python train.py --n_head=5 --norm_eps=1e-06 --rope_base=152000.0 --rope_fraction=0.5 --attn_scale=0.324 --parallel_block=false --extras=["local attention windows", "shifted keys", "gated attention", "a norm on each head", "capped logits"] --optimizer="muon_variant" --grad_clip=0.5 --schedule="wsd" --decay_fraction=0.657 --batch_tokens=16384 --steps=8088 --dataset="wikipedia_en"
Each number is 128 + 32 x the weight over the matrix's rms, rounded and kept within 0 to 255. Layers, rows and columns count from 0. Numbers have three digits each.

# layer 6 MLP up, 640x160, rms 0.0937, rows 246-332, columns 80-159
147100097168148154101180083165076099128162114180146170152160131163133140111110173126107048130170139158109135108114154101175153121114163170096166128089086133115155104155100150129120122095087112119085142112207142127187118135153137087122129126
124132123136088150121077145098112137188058164070112086127163155110119155158113171131092150147141107141164119169097133076103115113166175130091128121138106148147136167142101146163156129094156125114132183126116126149076170131121117096141185080
152110062197128146155043083166154147101118133094119182062173129112170211078125152152205175071132135117037126129090125095137135124157116145094089123190081122094107137191088180082093123089107124138115171114199226114164130145108123091090165152
162115122108092135157151180117150079133165143101133155095063126071120150151176092134152168175150153136050081199119146107142073141190123130083040152053059131143093151223104138156109172165038080170152193028088151106119095098141102202185159062
134156145128133113130068157109137073099084070089176158138180091163173148120130078175145091136054124121170131126075132106145171156188083082133085146158110137200149139089134184108168117129121119138141149151157160152197130143077149172113123072
114111123152156152129097129146130163111153105138099162070114104096129106077109114140112222094116188168098128192196092128118089103105128116078133161118166137144118137049092134127152140072121117118119093136139099111136110106142116120147140157
053164120123139242133198089143049077118157063168135104199103134156148120146159149134140103096106142125123115132134141152114131124136106086122126129094135141082074133120163134095195123154135180064098140138139189107100111104149184172158129065
178124145149140088155063099132140098140118123100141095124069136134058115143157118120147109138111156145105155058195155071189102169166124134100111099131096122066144107171146159118144138152119157162138184084121129105144134085149087112124144156
133117081148091105153133085095139146154130136097107139142202166100138140150098113193131114124138131102164148200139143154118110102147070204155135143162119153056166173082151070086172144123101155139082140192151128149096109116113123080140157055
136179142175165078127079138055096186076117136060204112116113111131133105133158095191110131137128131114106127159196154149163152106134170097161128128153183182152138131166093141082138156151111129136098074092156123190148066108200151155140168155
159091156074141146128173115084143097160126153115145143076131120148157137148176035166164095190109095099102087162170154099127146143112153141119072140178161075156104118072091106159145110127102150072090117155091202096150177119169092058135156123
117140174152166138120158131136130163106133128118131106124167108158117080031153122195151099142117104201125132113110149138118143109101177122132144155133060197120164083131193076126116108169120112128102082143145169171139158104126122125142053127
141191109130195128091092145112118154151073088149191089123095134171131135113178189137057097172182028193189127203067108125102098162119156149139135154182123107116117158144124121094141087187096117139111150102161083118116137133129128092106104042
180119075183144126116113138156093096129178121126102171104082118100143079078065125107099090039151100098103138144165076104125091097092160127188125095187137161101105112163173132138088138130139211155156138073130127132125110079080164155160152118
123147183209148102065152183129108199135143119134126156114151081105115135067126127089134150119123092119143123089162123105183158152136149137093138135094075172140079147071094170156091118107130099141118157138131140141091128167127116082101125100
062165147170127134134147101077116105114105114113162122139121084160089131145079047127128131145129188166116136128155181115169137131134148122101080126110157130126139072165096123103175102148106156141144126144096099111099133186102182156169213102
095148119153104112148125083152110117134150134189152147139144123100147060130123102123151127108086123166144092110145128056166108128110113070164060182119110109119147136112095115130152128091108138175081098127139147136169084136156144181110125151
109127136068068044149120138143160136185164098073110126142107115117112111115132131146123177096133153119115160168133106152135158173181164114123152085147161105145124154142109055117111209106134131143135118081171128030153091118127162135111087155
123151139075097148147164162066098082152113104143167097110143087116124143120145093151164140134120135117080128117167113135149106075040130104146144144087132119164058138101085120117160095148139158190089154129114159128104150128115158134075125110
149147141134133130126134156096121112146121190139155167108074179125168123136032120093089167117116155135075124120116120117166125136134180173141125072095148179049145128111137138123106172165099162163128104174121183224113116177139148142221119139
220179161144132133123119122085091132124125135141077117121173104131122122108164070121123154140135104099072162094147183117175129091099036118110081145180092090135144094116121078111104065157103177072156149142087098102137134099207139127152099065
140128147121151138128126171088140116148156119092102136123110157118143152161105179155135089147114110106089137124118157157090120148146163141094097090096136145148120110116150157124079114086177159145142147149102173086127144154153126121118137094
181106080186125094110071170103151110121165115096117153136148119084136131157139186146174056103118172172074140138146114083102130178163133160118099133127179069151116110152110135081142102144166169147125072144100138091175097128102127188089116115
140091087135111124061141117060106174078107090095169182153101166150097122096161129149128098187115092176099137117142110110060109154147177083110056126142108142150105153134172107193074148208128174113108115105084084112142094161098153143138158130
141133078073142132136099127107134134148112155136144120176131186096117115086169086152085156161110140117118113110138198121142098148205156153085160115141160140156134122206072117128165134154159103113143112104124119116170140103145109161119123069
088119136136124125130132103158150107125163129076152152095138118135174109111126160135111145125103096143153111107118142103181129108141092128140114186153122139153160107115100141108122111097143126115110153120147122166121121139135161156160144122
145128123111170145118067141096101162123103103127160122116127156093106074122114098168126132195053173127125132155106115160120184115142133106124136131137093079174119158117200118108204091142120156169078141154148089161120109124164199096182181156
112172132167161120085141116215170078121096185124151098144141152123126184107095136163188150093149092140107164108145109169125136142132175105140116133132180131069098089164133155122103158172169100089109148173148093176222131199193141189073116113
114107107196096095123109143161106107081166117161144142114095126107115154133149167132152128141149142115099150132103113074124153120095092125151086121144136139103188103059159200127165123105121096143131117077117153125138149129143145098146168109
118122099115133120122066109159136112186136141086144165105138084129153111124171112184070123157073149124123138140133149153115131095135138124152146116096100141144158201130132181135181118095092102117167145098108195121156142126068149110166156170
132141103150106120086132105122110084161090117111111130105128117153141068121166155074112092191125108141124164143123112080107141134135074051115148148196133103072151105129182100187130120134079119104150153133132121123177101103158103105078155142
090118116159169085111066161112105154098125158166070167114056105117087064147105163104156145109159126068162073124170081129133156078164159120097152197174137070162162097110146159163125123156123157132105134138155093116118125109154105143195097095
128143156138125118116110124085156096169107170079112096178150136136106114174098077140102090123174121121151165167134079098104149126145149125078127144115140110115151162109063218123126178146176131158115206126112101135107179151096151158121147108
189136173068139141172139133068102139124142068160112122161156131156094149124191105107104132130124119181074073067086135159178110145117080040189120097102098169144093147104155137076162106146139116089150128138083151111108129198100159126127130063
158184191150190055126165122110129112079129129075128060138140130135121135091137106102147190130070099128127114144100152129201139129093131094140117106061163164143203126151117198095103197114139080076141111116081144102151104205150104098102126122
131152117154145120109108130141169137121129145120118068098099115121075113060130171123092109118128108132101164113106064125145116173178117103146116164116152071112149164166092152126099146213167097103161064122156136174118097109106122141149126144
081126146125108108104097152131127141164170146078157140120104146045095159149136092127122103098115152155099162188115133060086150187062081136157080128152164101151118085096107112130139108095149154154143126092125158091145142129118091089122099162
188180098147126177118114109099117125126137155119121141091121138160152085158104093107153152149144161173074124166129149089140105162135140081145136108139101124171146149115143132112158127156121131132144154138138090090113093171108157132140111121
194137118131102159146177147103138133120142113151137191139044152113119086138150075110084157150108122191197078096125103175164131128085203158106135136071156200153130121174191133055142147086151107122143135104116119106107044245173131103115098143
128099085123135128201110099105120098103061086113091174150117121119130099093105137169192135084053120133144127164103143059135123124141111193122095135140097146088097129059115113152093148100144185186151107150153150157085167122128158116139092030
147117170152127120108181118025133115086166129096094113121123194210116028112142140134099103168145110136129159138107132127153097130145132081115116141135158129112171121133144175124156152074106106079093101170160052140085134149137081105077142168
082166122073092094113110139165079093133121061117171160147117129116115136160122148112129115106136145152166117140134063143191098108094109113115151119109187114158165150154082103157147142109133100064146140123146070123122119076104136132128166104
125125078098115097108092137148068081252083169132070143137135080071130084133047140090156122136120155166152138142098102091128066160114110146141134211104093209128154113132158133112091191143127137130131178162085048106142131174185144106126204062
179176108098100133168111107153166125136173177060142110154227175108088072110133135181121152095121111077116122133074169064055082214122148120097139173160137159112096065118145115150066127119183160140097092122140129109133169122125203125160110123
168114139093113127120121171112137223139076054132138096151124159138153139108077149156135098155166080151090101064123156143083081152104175093167095117127165117176109159109124126072116111158126148090109182129158165164194119192057123104127114116
118084111165142151141156115112114155093180107124123210061106050158139127110081143091186188113110114204113145090130120127108133159114087135147107142088080114138119118146138083115100126153179221131096114047089158125116155126157106119212118163
131087144171047140131143181072100136125156108126099090131156117153154210124179133153158077106082118197168039123107186141102117091142117098153151147068157092119168103153160142163166110141187131135133140057141119073152114107144133116150079091
133164123130129111145125101080123094164152115114090208091150129188078106114142082138108119111074078178113143131088195094155119141185104145097197139159172118108141099126145132057133181136108138116157106130190093130164158107104085138099190079
099113126104139113154135193134093140118170118104086112115056111129118118101147196164049172170144123120187123114189094139148049121095114102136185177069070181134088143151167113164127149123132154159096072148121164182179159172149165126166114110
158122139139079181142182137157077204126096059122091127061108169123161153146090174097112173107157148180131142165139166142137119107086143198103135101127128177097130109126130127107164067153130181098138097101115084145176152182161115146160120091
141159091143157106080150088096134160131158125066088130178137190107149103115082106130053111125138107132071114149108182137181146165117134134146099139070138106071137150085112158130028142131116124151101111143114075095176140165154199038140122139
050127082077124164129085096184123144101107154139159112107144206144047103131135153150086130173157151154138151123094056140140080142216137122059176116117173141084119112162121145130145117162124169109120179098148163101123127148113090165128102133
127090134104102129095103133106114106106167143168121084092140100112134135062140170128144192093137072117106163121156180044117152152127167099116103123140151165133154141083136140159155142141197134096122148110170075144164134126162090135071107116
129072074150082197144167125177140074155145109113144084141128092181128112179107124086079149119163159107151143098121107124123132138203160135152139164110115082091151073142185091101169108111085191102082176083139130138176084124088081159170062145
159082219191149168084099136142159107133154158116112093167153116179095103122102167105120137120162115117172188095168153165134097121172185144114110117140132161090129067093158160109164105170115134104098105155141148153155142098101132144147139169
182172159146111117201161096153119121146180210121109104141171165135138198105154085123165188182123142124148099116026065183076027200208199137121115130156163150106112183107146161164056102151144112081091133103166183121181061185116138139122042072
178128120123097140145165074142109150123172111150101151132084140118091152144090117126119119115191123128072141197136122095095107094110171180114115112115148111135141114107150113118128122109139117153110148141128140138158120150120153115108112121
127150114195111148115105146141146144124178214104180117100140134074116114187070117152126125112098097121097153163077138119173133173108102160118142112105104100108181101132155108126103068080178182072109112099111092054125079105144125085105097132
118163129134133104160110144119139088129161118065136152093116151139152107130125078114079148205110111124098140137145155080070166124116155160083102126144133127103108054092179175123166156154132158093161158077110156156154159083112153150144092124
140154092094085178132102117105126067095072162114150140112136132088130134181176087099133089130108128124109119151119103149133113131081146082199122091177152108103126100129159088051159165101102085097097142116152178151129126136160144120100116127
118043103105135152161125121143130126131122100110136171149135158148143175100144085121134148126133153139115155140145054163140124110098088075142148134128166123160132123145165136199082101139149143147139093153125136121120163116155090131088098095
160120119151115109150117113127116224119124104110152064097121146105108195153111141145101122112138153110097142101150118099073068205113141141153103116120169126157119110162102136120131200068076126147087135176161135122119088096125116117145162160
113150106110069138101073145095103090116139161125065149174099167143120116174132159132137133083152170153107187155213075114111120153085133103132128143127161130126131089135112101105089177167125095107125160103104109107101122185180180173148137132
112086164139118105143122117089088085122122110112083149140151108144137194132085126196156160134126149127151105199055163190159082126109130130107130133145136130154109137102170117106152126139099151141133118125162166164126114128113102186164153038
105164096116095108136199121173134148099150127148159118127103185129188145081175141161236127071165104112077110118181148183105130105170142131159111143129153171108129166189088118087084104099111162142108149222168117108113030092129062140137063077
081074124096122067130131119114130085137130154111147109184076089132170129115137172090123123148145127114117102139133123091161136131117153141103140120118157125119165116182153121136148174109170181135155138104095120138128118081133075100160112072
112073150182131072086133110087138120062147162146105106123047170135115083106150148189132096147088084041146115168143137160188128125101157155142109122136130107135128057124157138146137134127145154168099136162175130120171164107130101174089131167
075107181119122116111105118190101163116086131123100080126117166087168117110142099143128147134118122099114146128088073138106148091108123144164122135161112142080133084122163140105138135085107149119101143145034074142151117116118101065115124133
117124142154027126156166159112129111143114151114130145088128095078141063098109129106119073118140092118105144125109113153143127057074113145156171134141066141128089137165100124138168166166104107138130145196069132104100137112150141122097150123
164126139178125192137091124129107143157132170140101134214078120110108037133163185130096121131089127141049133180143117124129145138061139177089152132111135118078140171084157099118081159139132178090073121087124114054092119165153149159041157139
126134081165143133186148105163156085108142095097088158111099195121074059085098128145095111147092092061082072145162082111082116112115090114161119121114172145116126130148166146112080093117126093158100173074094166097145138097128183130102130167
071125164184132044134118153114174118135117130104090170103078156116136113128163137113130149126167125138128195171146105189154113114099115119108118148144104098065139100119117171163085116102131169136203097162177081104146138114114130101103150065
108136113142146134140133075110149083164134122117059134173169139114176130099133128115130131209161120120113152092130133049098157120079134134128089159138134129091123130159118136104137122116127095098124101159115118128167068095155140076115118067
127082103136085146163148163098130094089089146151111099134157104130142110148134109099139145147074142137153135101119143015218154073174120135130128130099146138183136013101157184154089124074126116183143108122118065160079134160203130137096122088
129182153125087124118137097196140128167081170145166132137132177107144109114099118076143104136164150114097085109164106104126080190156107181180151171135152129089129164156068103148173124108140177175156118122119133159091096074128120102142151058
145062156120119097066104157106145174107137093156114156100133132148062109136173103140118129122115103090078110129160112126129106109119135145196121121142158051135142111107105148124103076134125169111103132121159115113174098121152110076153131182
099139091124173160110141153143122149115138149207233133094065113119098151160158107090082073163168089145135136146142160148145119100141156126142089172061136231132119212097175201141116118077177168132145124076148120132165104074154154131090117153
133145030188152051132132091169138124156144155169155157115140149178135077097188107122097089093137127193148145087132087189126147146130173146111109097121089152067017110156130181171195115143151158114163139135123117114130126120178159137127113122
123109141079169151072095133136145144099095170080139129033128115175097116081119135128150123124102147097119134102105096126123065140149139195105081130087164113083149096084109149149127140139146105093127104072135111146124115134049130056178178116
208188136112106095057119129119095167085123167148139177141101117120115157100086133178102151122148159155065114120153128121126099153159149101077118073123165148114075122159175147155144130093097151159159206045154086072142127122142138121138164132
125116162174141127109120101091120151178169119138119171086121109118156148101138154143056128085119084133110122116124120129105139133030105130156122113146149162131124119145138134068097108119167115104116139115155073116130156117146116144095164159
096149115160128150160108105125122139104107202162162072135074091138186112137145125124144141141127112117161154153162116129094111124168113057109140151088104187133133089138148135132149081122092074096099156115138138158110102160116122077135098136
103135140131114132107087131130094099158195067081107161097114167109107140099155156134145157137097099170122127216208177098131067146111149116102148094120144149136083134148136134111119163123127099167126105099152196151181148115067200207093122085
144096133177114099141158120095083168113098101187120097167134126117106163116143125116124122136208127093115169168080135185157177153155127159120184121127112101120110131127111042145143118165103112118111089134183123119192097130108170113130155129
154073136144138125115079101144131203124147108107073145154132113122166092114168167103109098164129108123150132149118106081096122112114134134142119169127125139143119119121148152124164113140090156168179109104116116089122108124143169127080112141
134136151190099143124134087128128139107124125175137191155179152084108077102140144089151174150164091142104239129109107064087127122130103135109103123145111146129146111053129135084156117094156088090136159173123143089168134167094129147098144082
082130205126162185150118128107115188113154140186122120149155124129100075102130154161131077118135123089103171163173069088112121132140111079177122135120089132103105099151143155095152101148204160152152101196143109127160106151154195094171178080
# layer 6 MLP down (transposed), 640x160, rms 0.0918, rows 246-331, columns 80-159
118140130112129105144154132126175086113141149123084079153145057105154126133176136114099085083153189117104166096176177060164163122163117121138130161140153143091127136102099075149126125164146088115145152118156085110167163212135106175155117156
120081211168157151107089083168119139157103091138121128093247188111118155086148175123082060157162115136150097117138127131195054092129086222167128103137160178135122095139109145112078104082116091132099180121094151108161139088090123086118161092
098191106169170125141122102108134178063124147135095133148137124226143113076069146151144113165175128086084106078116105107076049068145117098119124113156119119112181067148064066138118116078176174141111127064114067118146161098106098108125110145
164161094142164142143143191121147132191110174091079051120122084157143050129133136154102175157146157051192113155113151120072150135101117133063126236182097123134163136181137119153146109133199126174176139149152112112136068188132128104057129111
135163143075083138145134153124132086052055168131042134143162146131211128116128082126115158126088163101149092103151093128143100121154094143135109189068075100122092144107091109117155121129138101131118111114135178178169164127084116108140109077
157097116149103139129128151113123154091114124115086118148113148150114179148113088120130122146149168110129163099095168112099100097160126116154117126160092111136097147165158087120156119112115117122173092129165138104118126144139122079169107092
199106144107121125161196143071144152084117165029109131093145085146066125107113106170157107155133095077085128113153130165147099123118167106057150146088183098173138151143140121107090145119174115117120137118143081187071154146187144140143113101
181168092096101131098194191110107075151091172129104163108167164089168125144115137088115045105084131158181088145160133134145184149103080156118097164159093110122157130081114153108166179144122170154099098118114139162126186145157175110164120101
133145130109151125121194139043188137089131130158113171104114187167152173123187096132136126112168194124162135158172136118090145098110172113130129155076078113061099152127140168108113154127159111135125068103046099116175150155150134213097108087
089158116150149155103194145065140166113164106146130076098146201153112169078144128143116097120158116152122148127112177109127156131158081109185116144135159175111071131154119090034156119121139147127165123160136168105101154085178102145101112134
154187112128183140153194139139147096100128145160104060080128151110149145118123110093130135128139138125128075153147136103130133145106143101089136061125157095095101155167079121147046060093097102127180129133115159131101117153133109141114137177
132159177096120081069158129133159148087174098076092089115114115156097082147109115106111136097190153117146104108104171124107066124117086145133128130141142125134112161141086098126168162131113137144117049061111127115139213084109135128145112120
133063060120120184129162121186147143130107097104107097109152085144103131111069135127090121055142097177156150122204196086157141139205129086111075175145147130091130151176206107165092100102187146151134146168122108128177057126129083093054140098
106111122179164116124084163199091131169109111099134108167106174096120089131184148142100086105167138091129158115050097112151129092127180125108179119107146083167161121115130072182193152137115160062097089112100076118137138118144118161121101172
151131135184171139103129164130110144126138113094116072149170148093045090117156068161127090102118159139168106092119074112131091128160141195187135079116121105189177163116127133182050140123088174189164130120198179164177088175135129178134083134
114087140172163136127076117143116171112098110123064109158128132129186161124150097136108115129160127090176116088142123149166162094171110184132114089119070066169111178157098125095109164164151147129099146175093128114125173050132131174174133169
116119149148195137165125122104057119090179103143172134158134112155168097168135107160154114125104144162127120107135087095163149114130109152190079183143104122103108122110099153116141124168100130105097111115139077121170156111159103148111105089
182097131115113142144143132127092148123209132158138127082084159192150125099125122076097102136114181115104126152116117037169167084131156142116217145165089112113104087202118115119147124125111152102131090181150126092073134131173118127112107069
103141142132203102108187142108070101123150139178055097127087103115182160114100123124178145065094119087131152134112139145144109148146128118132098137130146106197127059205090127112154110125132090187067129143111122122161128108101126118128114141
121135120160146140155171216161146132128140082162162109126158191124139188095143084119172167085080083133087089141221082073180175134117174084089148137123104066111137096128150128148147171120170068161142068144109126142094149125044123122168088143
138075080085163109130107096090145035132116165148128148113148100149100138185139126077149097157069071119100086149146127108130151119125158130092110144113106115052118154194160151072093167154152079131126162213130082143053069155089149125085130128
117118155122171155121110106106109116106121091134182078166186113102150092125119109075129066112089164136156141160144088145145107124130119167203123142177135088117105197135073121110162139161115122070136110154171125101127108127164146142112122187
163191149127133089152058104182130119088120153132167075126143093175147085130098139136139139121127139116126139128130160142102129059070120114125094095061110124141118121158110100131123136055095113205160157109152125130094138143117180080135167111
125109188172097147141060169154142143163084110163117076133083165144128162118164146138133197209094112127124137159083116112178100122097105216083124088091117106136121122180123081130129146113118090085108106106146149161138101094118084093076128106
133117110157146082121112184123131095147155108113074158160153133102150142149134173129129102109174168127056117096131073125171109140137137130165128137123095125110131125108147139175070152156126169151151088123134144072073141175137138175153146151
127146127171154129101137120111139165134127141098139162167086116140118206168165136127156103156135139127121164091124150111147169137093127125159146136126085150076123106159125122085139088208142118137150130134144120100093132111081127122093087176
070060150130176189136047156112134132102141119142236168067112130110163151158148126122075156087144082133145179075148130153188164130111117092112160118129124106135127149123115104141106109147138175126083151123060124090148152120154117162145134137
183056172169142163164140122166078072107143085170136104107106154105156129155171080074161158110098133125095146095121123118157115085110091153164101111112127139138126126027136116149180132093104157143171160137117143167094060080126137067150093163
175125104112149124094103096170106104101107107101127064203146133127141090129165122068163163166147086111171093141160142122121121128141148092124039112145115117128136089146124104139155136122163086148131125124139104145141092125153105158094132122
169118115137164192125078131093063122084182127082109152102111155144172154140142123168127143167141090182151153113093119125139115140077176115093126139099118128018154154097108131147110108147165150090174143115163144131171082100079157130117169109
202145194116212150149177137054134142112068132130118141121219136130183131074162063100136154109147153087156106120149109099148117098123133101076179127122097102169155113134125172142171127147175143224071065178116132152105187120159136146165115138
094126155098140041148142164156120141162103133106067128151048099120092121101158150176089157090134092118145166120108183163106176095149106110100122126094151137127115100130154191150238139151114123095099099101130137140189159135079074132130156122
198081158139144079115102147235113153132173102165153113079076139118098155151149126190165110149154109124097154124144095148114125113087170163152095137075091216166079143130093156166125115101099084123092166109126133159159113144110185108105116134
081087146197093107109145095138168126094084119143160136124187168138185157116132177166144139168086127098120105125120095127118059153065171072116206153137126050113133137152094118121172115198148115155102090126131136114185138100196095150163148165
087146191105102108124132151111129109119154154145103137106117153118155092054096132107131129101098116075095165123156181132148139099100065156133107104153179165115169154138081141124111164178205142167109114114154082133134111113121116039077101144
080074168132011149084189147109111053142117173175124123153159138120170126172150163137128143116097142143108128168147108175142188105156118169125117139121077120127174086116174151095154124128147119141136133099153110117155039161151127196026134145
179111143125127118164120143105143134129151074180116158124157132127133180138157145122119170186160131129116140103116119126199127099113098112076158169114149131153111131124144074175123090112128159057147152125130108130122141146123133118081142053
151157125160150138173112112097107076114158134095109168109146150151146136146097076159142107184094148124153080171159146116090156115073115112176130108067117123132139183090164087110101106118120127134148113150136133088105122082092110136179152183
128137091174097129085163139104101098153175117139150147139140107097129137133109136172120147151128169186151087143058152137112131151143109114062067160156128130188117128134109104124123106097175099113100185136032122146149153149094106123145102108
177100100106110124137122105141151123129110139055149141133131172102117120145163109147147157136084148081159162095157101097135087165069177104173097109143137112106058142092115159153117206113110122168080089125113113152150166135085145147111137148
129146117188084159104123119201122183152142093101157157116149119088107142131104120101115106051187082139127097129151186216202113121134117149167191111176120200161116176126094155136158112148137183080150140108088176094154179120065194092200138131
161152114124153146099146134125103098120142117183086085075104142134188162086151158045031119130047106205161118127123124096159171120107153062092148153136126120145122065152176118131147088121111112095106126123110056122134159126145158145142103111
183091072141208123154195119129170159157155146120108139137101122153161187125137082085138139118144175099095161167107076146044131123074152169092130105049117069164173130110095110117122129062140044121125149153154178107136187130146075079164108164
112161104100123079099125137085107093157073155143142096124150116164187148127157128188103139180115111124151114077037138129100132138065127172073134147131152169120171104160135064143162123151075103129139126106107131202128084091173090135117104103
115125091160081172180159062148126153148118128156201125093110099159128097159102103146128115088104172128140156185111099175103138115168110140173136117074122122181128148194140125123112130161110050171162168101160054107117140091167196072162104148
150108126090128080119124183090198146159121082115159134103114139154129126134126128132122126125112126147172219132158142152179087048101090130178140055171171118157155077114094115151156137161108167105110105066150124168090159133066178159121120156
114123128150123125098193133152173175130099082145158105150177127141134139149089029170112084133114122144144101140069087146068180123104097128046108131164134132118113108100116140198118113101154092112121135101138102083100093105150124205138122112
148097135162110116126140129130143048153142126053083166099145153133075138111127173122121180123120141192108176062072123106087148154111143149044146170193131136161068129132175114095132157101140123117092096205104167143136093087125151129191106151
129184096129139129110141137116137232115140092166103081116191084160117122176141090117140188155097011136092120160099130048109102165154141131127159097170070125114149163244104099161128094117147127129116184146140110171083152130111133178122201123
145143103158107138102060135087141099201156153149184092116164059170111114113092107087150144110114105157082143111165157138113117095111095111112111149133149187173152115074129140148130227092130123080102158139116129132183130122107148114142141113
114162101123185127155081142168153123150044081145096127134138128140108125128153139154140151107123113097201137136114179173128084130135177157167116129150136139122169149127159142095152131089106159117118141099121129193122126139149070041091108125
185060072109158095119120161062149140122166149133052075130109169160090146075153161088098108110148081050024145152179094094108064126061086137152133113107177147131118116136127174094112098158121135116121113148180128184143201114137090114150132138
100112149119174172137155131152153122117165134147100124127090094145158149119091111116106059129087162100133101165184075121137088114118104173123124104071159107133155148124130159106101118135134100136154137103052130134100096165118144105152129126
109100140201159103101104111114154103120122175189101051147115071153193123117133169176060126145142118098062058136126123144113150121155187125146084103205118124175128158163018181184090187090107203139135187155194105116143090135119148193153193177
105185158107150180133146108140117173097100134072132125141104149071149110128135151107101106115141154120210126107135131093158130157153117148143080101142133163103111062125147146113066164124084142155110119048099124064158176137163178166124164096
184104192101117136115106162198118146169166074116147146105095139161109090129106099150151175119094154154143175112127196146227093141161138116171107120177098157111183145162206169130152112140168145102123096162117144145140139135085086102153130234
144139159092130129151112184133156136168122116160139151147138159136152137146170142166175180145128156112119146132094105144159142105131096124116127134154118161142130171109105127167096122101110162085128117156186143168168183091115114114120155130
166109132170143126084082089077151103135121154150214134110110116132153143170095200136146131119108109116149094125126123097136094149170147143099117108172130097072103078179100108174117142135101089109133134109188156113116130099107099134114155097
101166170154074112104057132103136157075137151139147114114201137132128158126157085134119163118118136105130114089120150156151092119132118146100095149115078118142142128128108086121166147135137122078132158140098134171105149111142120058129132091
099183151205132137093094091158159075185156158205138115134087103101152064151142077075111095161088189168112140056125124098101152099114079143135146079092105111135156140130175114114094140135116136153146131144057125108092131074079123154108054145
083133115145133167153165084150116116099128137129171118099103095159156133090081120099149128092159109115106092166133117119151137112140156149094137098171112117141145152143080138096154181131076116157125163104112144135097159128137158105105120140
174134141095180180100171144192153142156143102094164062134195174154145100116097109170164146107177177096199160125098151111082147123106196204087093105094098167149139119147112125092145145105139130119053092087065140133154093083142107138147105119
178182137120151143114162139154109141135085118135180106094131096145148125133153140080119159096072134122149168123156155081092137143122096112124107137139166138114170140159096142124062179114153115158120122080173168153130104157093077122129099151
112120092145142118197114117117123106074076127106159113106174163136115127179100166130111199178097132130130111116151184094165117167139146188155017159099138146086132141165061102088155134119153105106075109125115068054120173170138123132131117155
168160038106123166041146170195105155163097133134143118153147109166061212130125159110159103168128163086139139146115114093082161128132170117140167109101158145133101154123138089116095168167127105093187144139125155114090110100146132080111188115
091068109136132139080124106131185119122131155094105137160152153161072085130173127142149098113122186130132141145152121119112179096150113120108140128098138152121154148121101128167138152119162170162127179105108058166132092190124127110174174159
125142117154145161150140161136114104140135176119131152130129118161136157163093136164138161152097093086114107105126190124109113123132126167054125086138177191156154153111118088108168102171165108151097084065119098109147042113151038152177119138
167133160115118184128119129109118088103116147112139145120146139115109129049119156148136137152140147153095162094145095130142146074143121159101167140123143131161116127122098096161108148174096143081080150094138162139115121116091085065159149138
100174165096102083105127149105132067105114104136169110170150162156142086109096077155157141152161103085155152093122081153150079123189143156104150131070048127137102152164096102125125174124148151150160098098146098092083088058088143165160134112
145103081102155149143132153138109176077122130174122117149152142110084162043078100103082158122138096091102120119155147078134125153113203114106155148156192150167121064132144170174107086147117151072115119041146148118139134075118111147168071120
110094119133044120180150148084127093132091121134155135157042109145166133129128099174149163092115112119184083167105208124141167102161145049157110169094160071090063114118129143140198033150158122125120091152126181144139182057113079124105109113
147144161126106189083082148190148145150084179103179096171167121185096139007116113086148094113105113160127117150105145151167218082095148110094145179134125163153056107152112086140115105163110059164169155119111070128118105140096134143111115111
180173116109206162104135148104120136144088079191106198155088116137136095084159099204139095103141141134138151169145166090104165055120160128110085122048132151095157193113163129103142152154179167199170120111083096157183136164141135125066105112
147109155139116130062141138143108103103115080183086117166142129141142146108182156159148155131148143143142179120105114032108070138117171126113181153125129180156095076167173092071116125184122135111129195078123183180147181106156147154177077190
106119146084112153103132143133146079110141151111085189111099091158122068079181139157197033125136094199129139123139158138150102169113187172137170125123120157156098167138147108141113152142159174104119100151060141100134170217156124151125113152
116143132147131142060125151169126101126118126152105154115220087122154173162114126155144130163127168114120135168129107183098135147160051089113140118169152152153111148095097102059130130141129164145155135115128125133101161167132106120185141158
199164129111110074124179187161065102090109139126118108118165143119136130134126125158115190128135143160142083135118125117107119144145105164149080121124144187116164063085149124122165160147102128149127097052142144144189121041136139087118141075
140081131108147119073152178095156125158116130139136184148083207217160115132154063059087110085124143133151133109123133169174118193106101131120134132202116145103120100181121129132144095139174176134143142083121111119159092099172117125178181137
176150089161103150137150125118064121134120086117092113118103142092150148153172112092100152104150163137149140146133179100106156157101126138166138109082112129120133152148138142150080117108148115152162180130117144067146186081176122163110122122
111052145053119078085105103136103095098133075119126143144158149156142072160144129154179136161101100112153081135112120121162148080138093126070108169139144096162155114101125135086183116152117115129047127132107109103145077099187099156128162151
108145107062126172094090162106142072103157148152114129111184137217103062099126112144156118171112103164116195131123104134090106117181150137099173153048162141143106154107119142102143156150096131182135167096162201145086140127110118149131096157
149156162086138099097128094105093126141161142194138104147157105166111181072165148141076133173107195164075177079136130121179127093123103107111087120120099134134080101055095125075127137158151189168063102122203111151116100064117169098161154108
120070092155081110087095084111060169132167132151098090157150094096100076163142107104127133162092152136073161118147127162125143159193151140173143106167118097126163121119143110123131108139128115094140184151129097168096134129119103098196095137
156113155178146150155149091108119074098178129077091149105131119155158127106104093220211135088103133096107138121152136099104162149122136145099115157138106095103112101129142127137103129134075078065202146088127121154118092067101177099164103112
130106130129118209151151177110052217153119171118138173122162130131128107222131126119121142093061129119164124157098106120150081104107158084085176123142088140113105146118123087156099102108117111140126071077106171133124071135092088170163116156
145149081102165114132124171208082075192176161090157100107111114132136075101124132143156152145156141125145066115094132163101092153138121141132176115076095082114108085118136128186128086084137156139093124105141092078123104094148163116119132144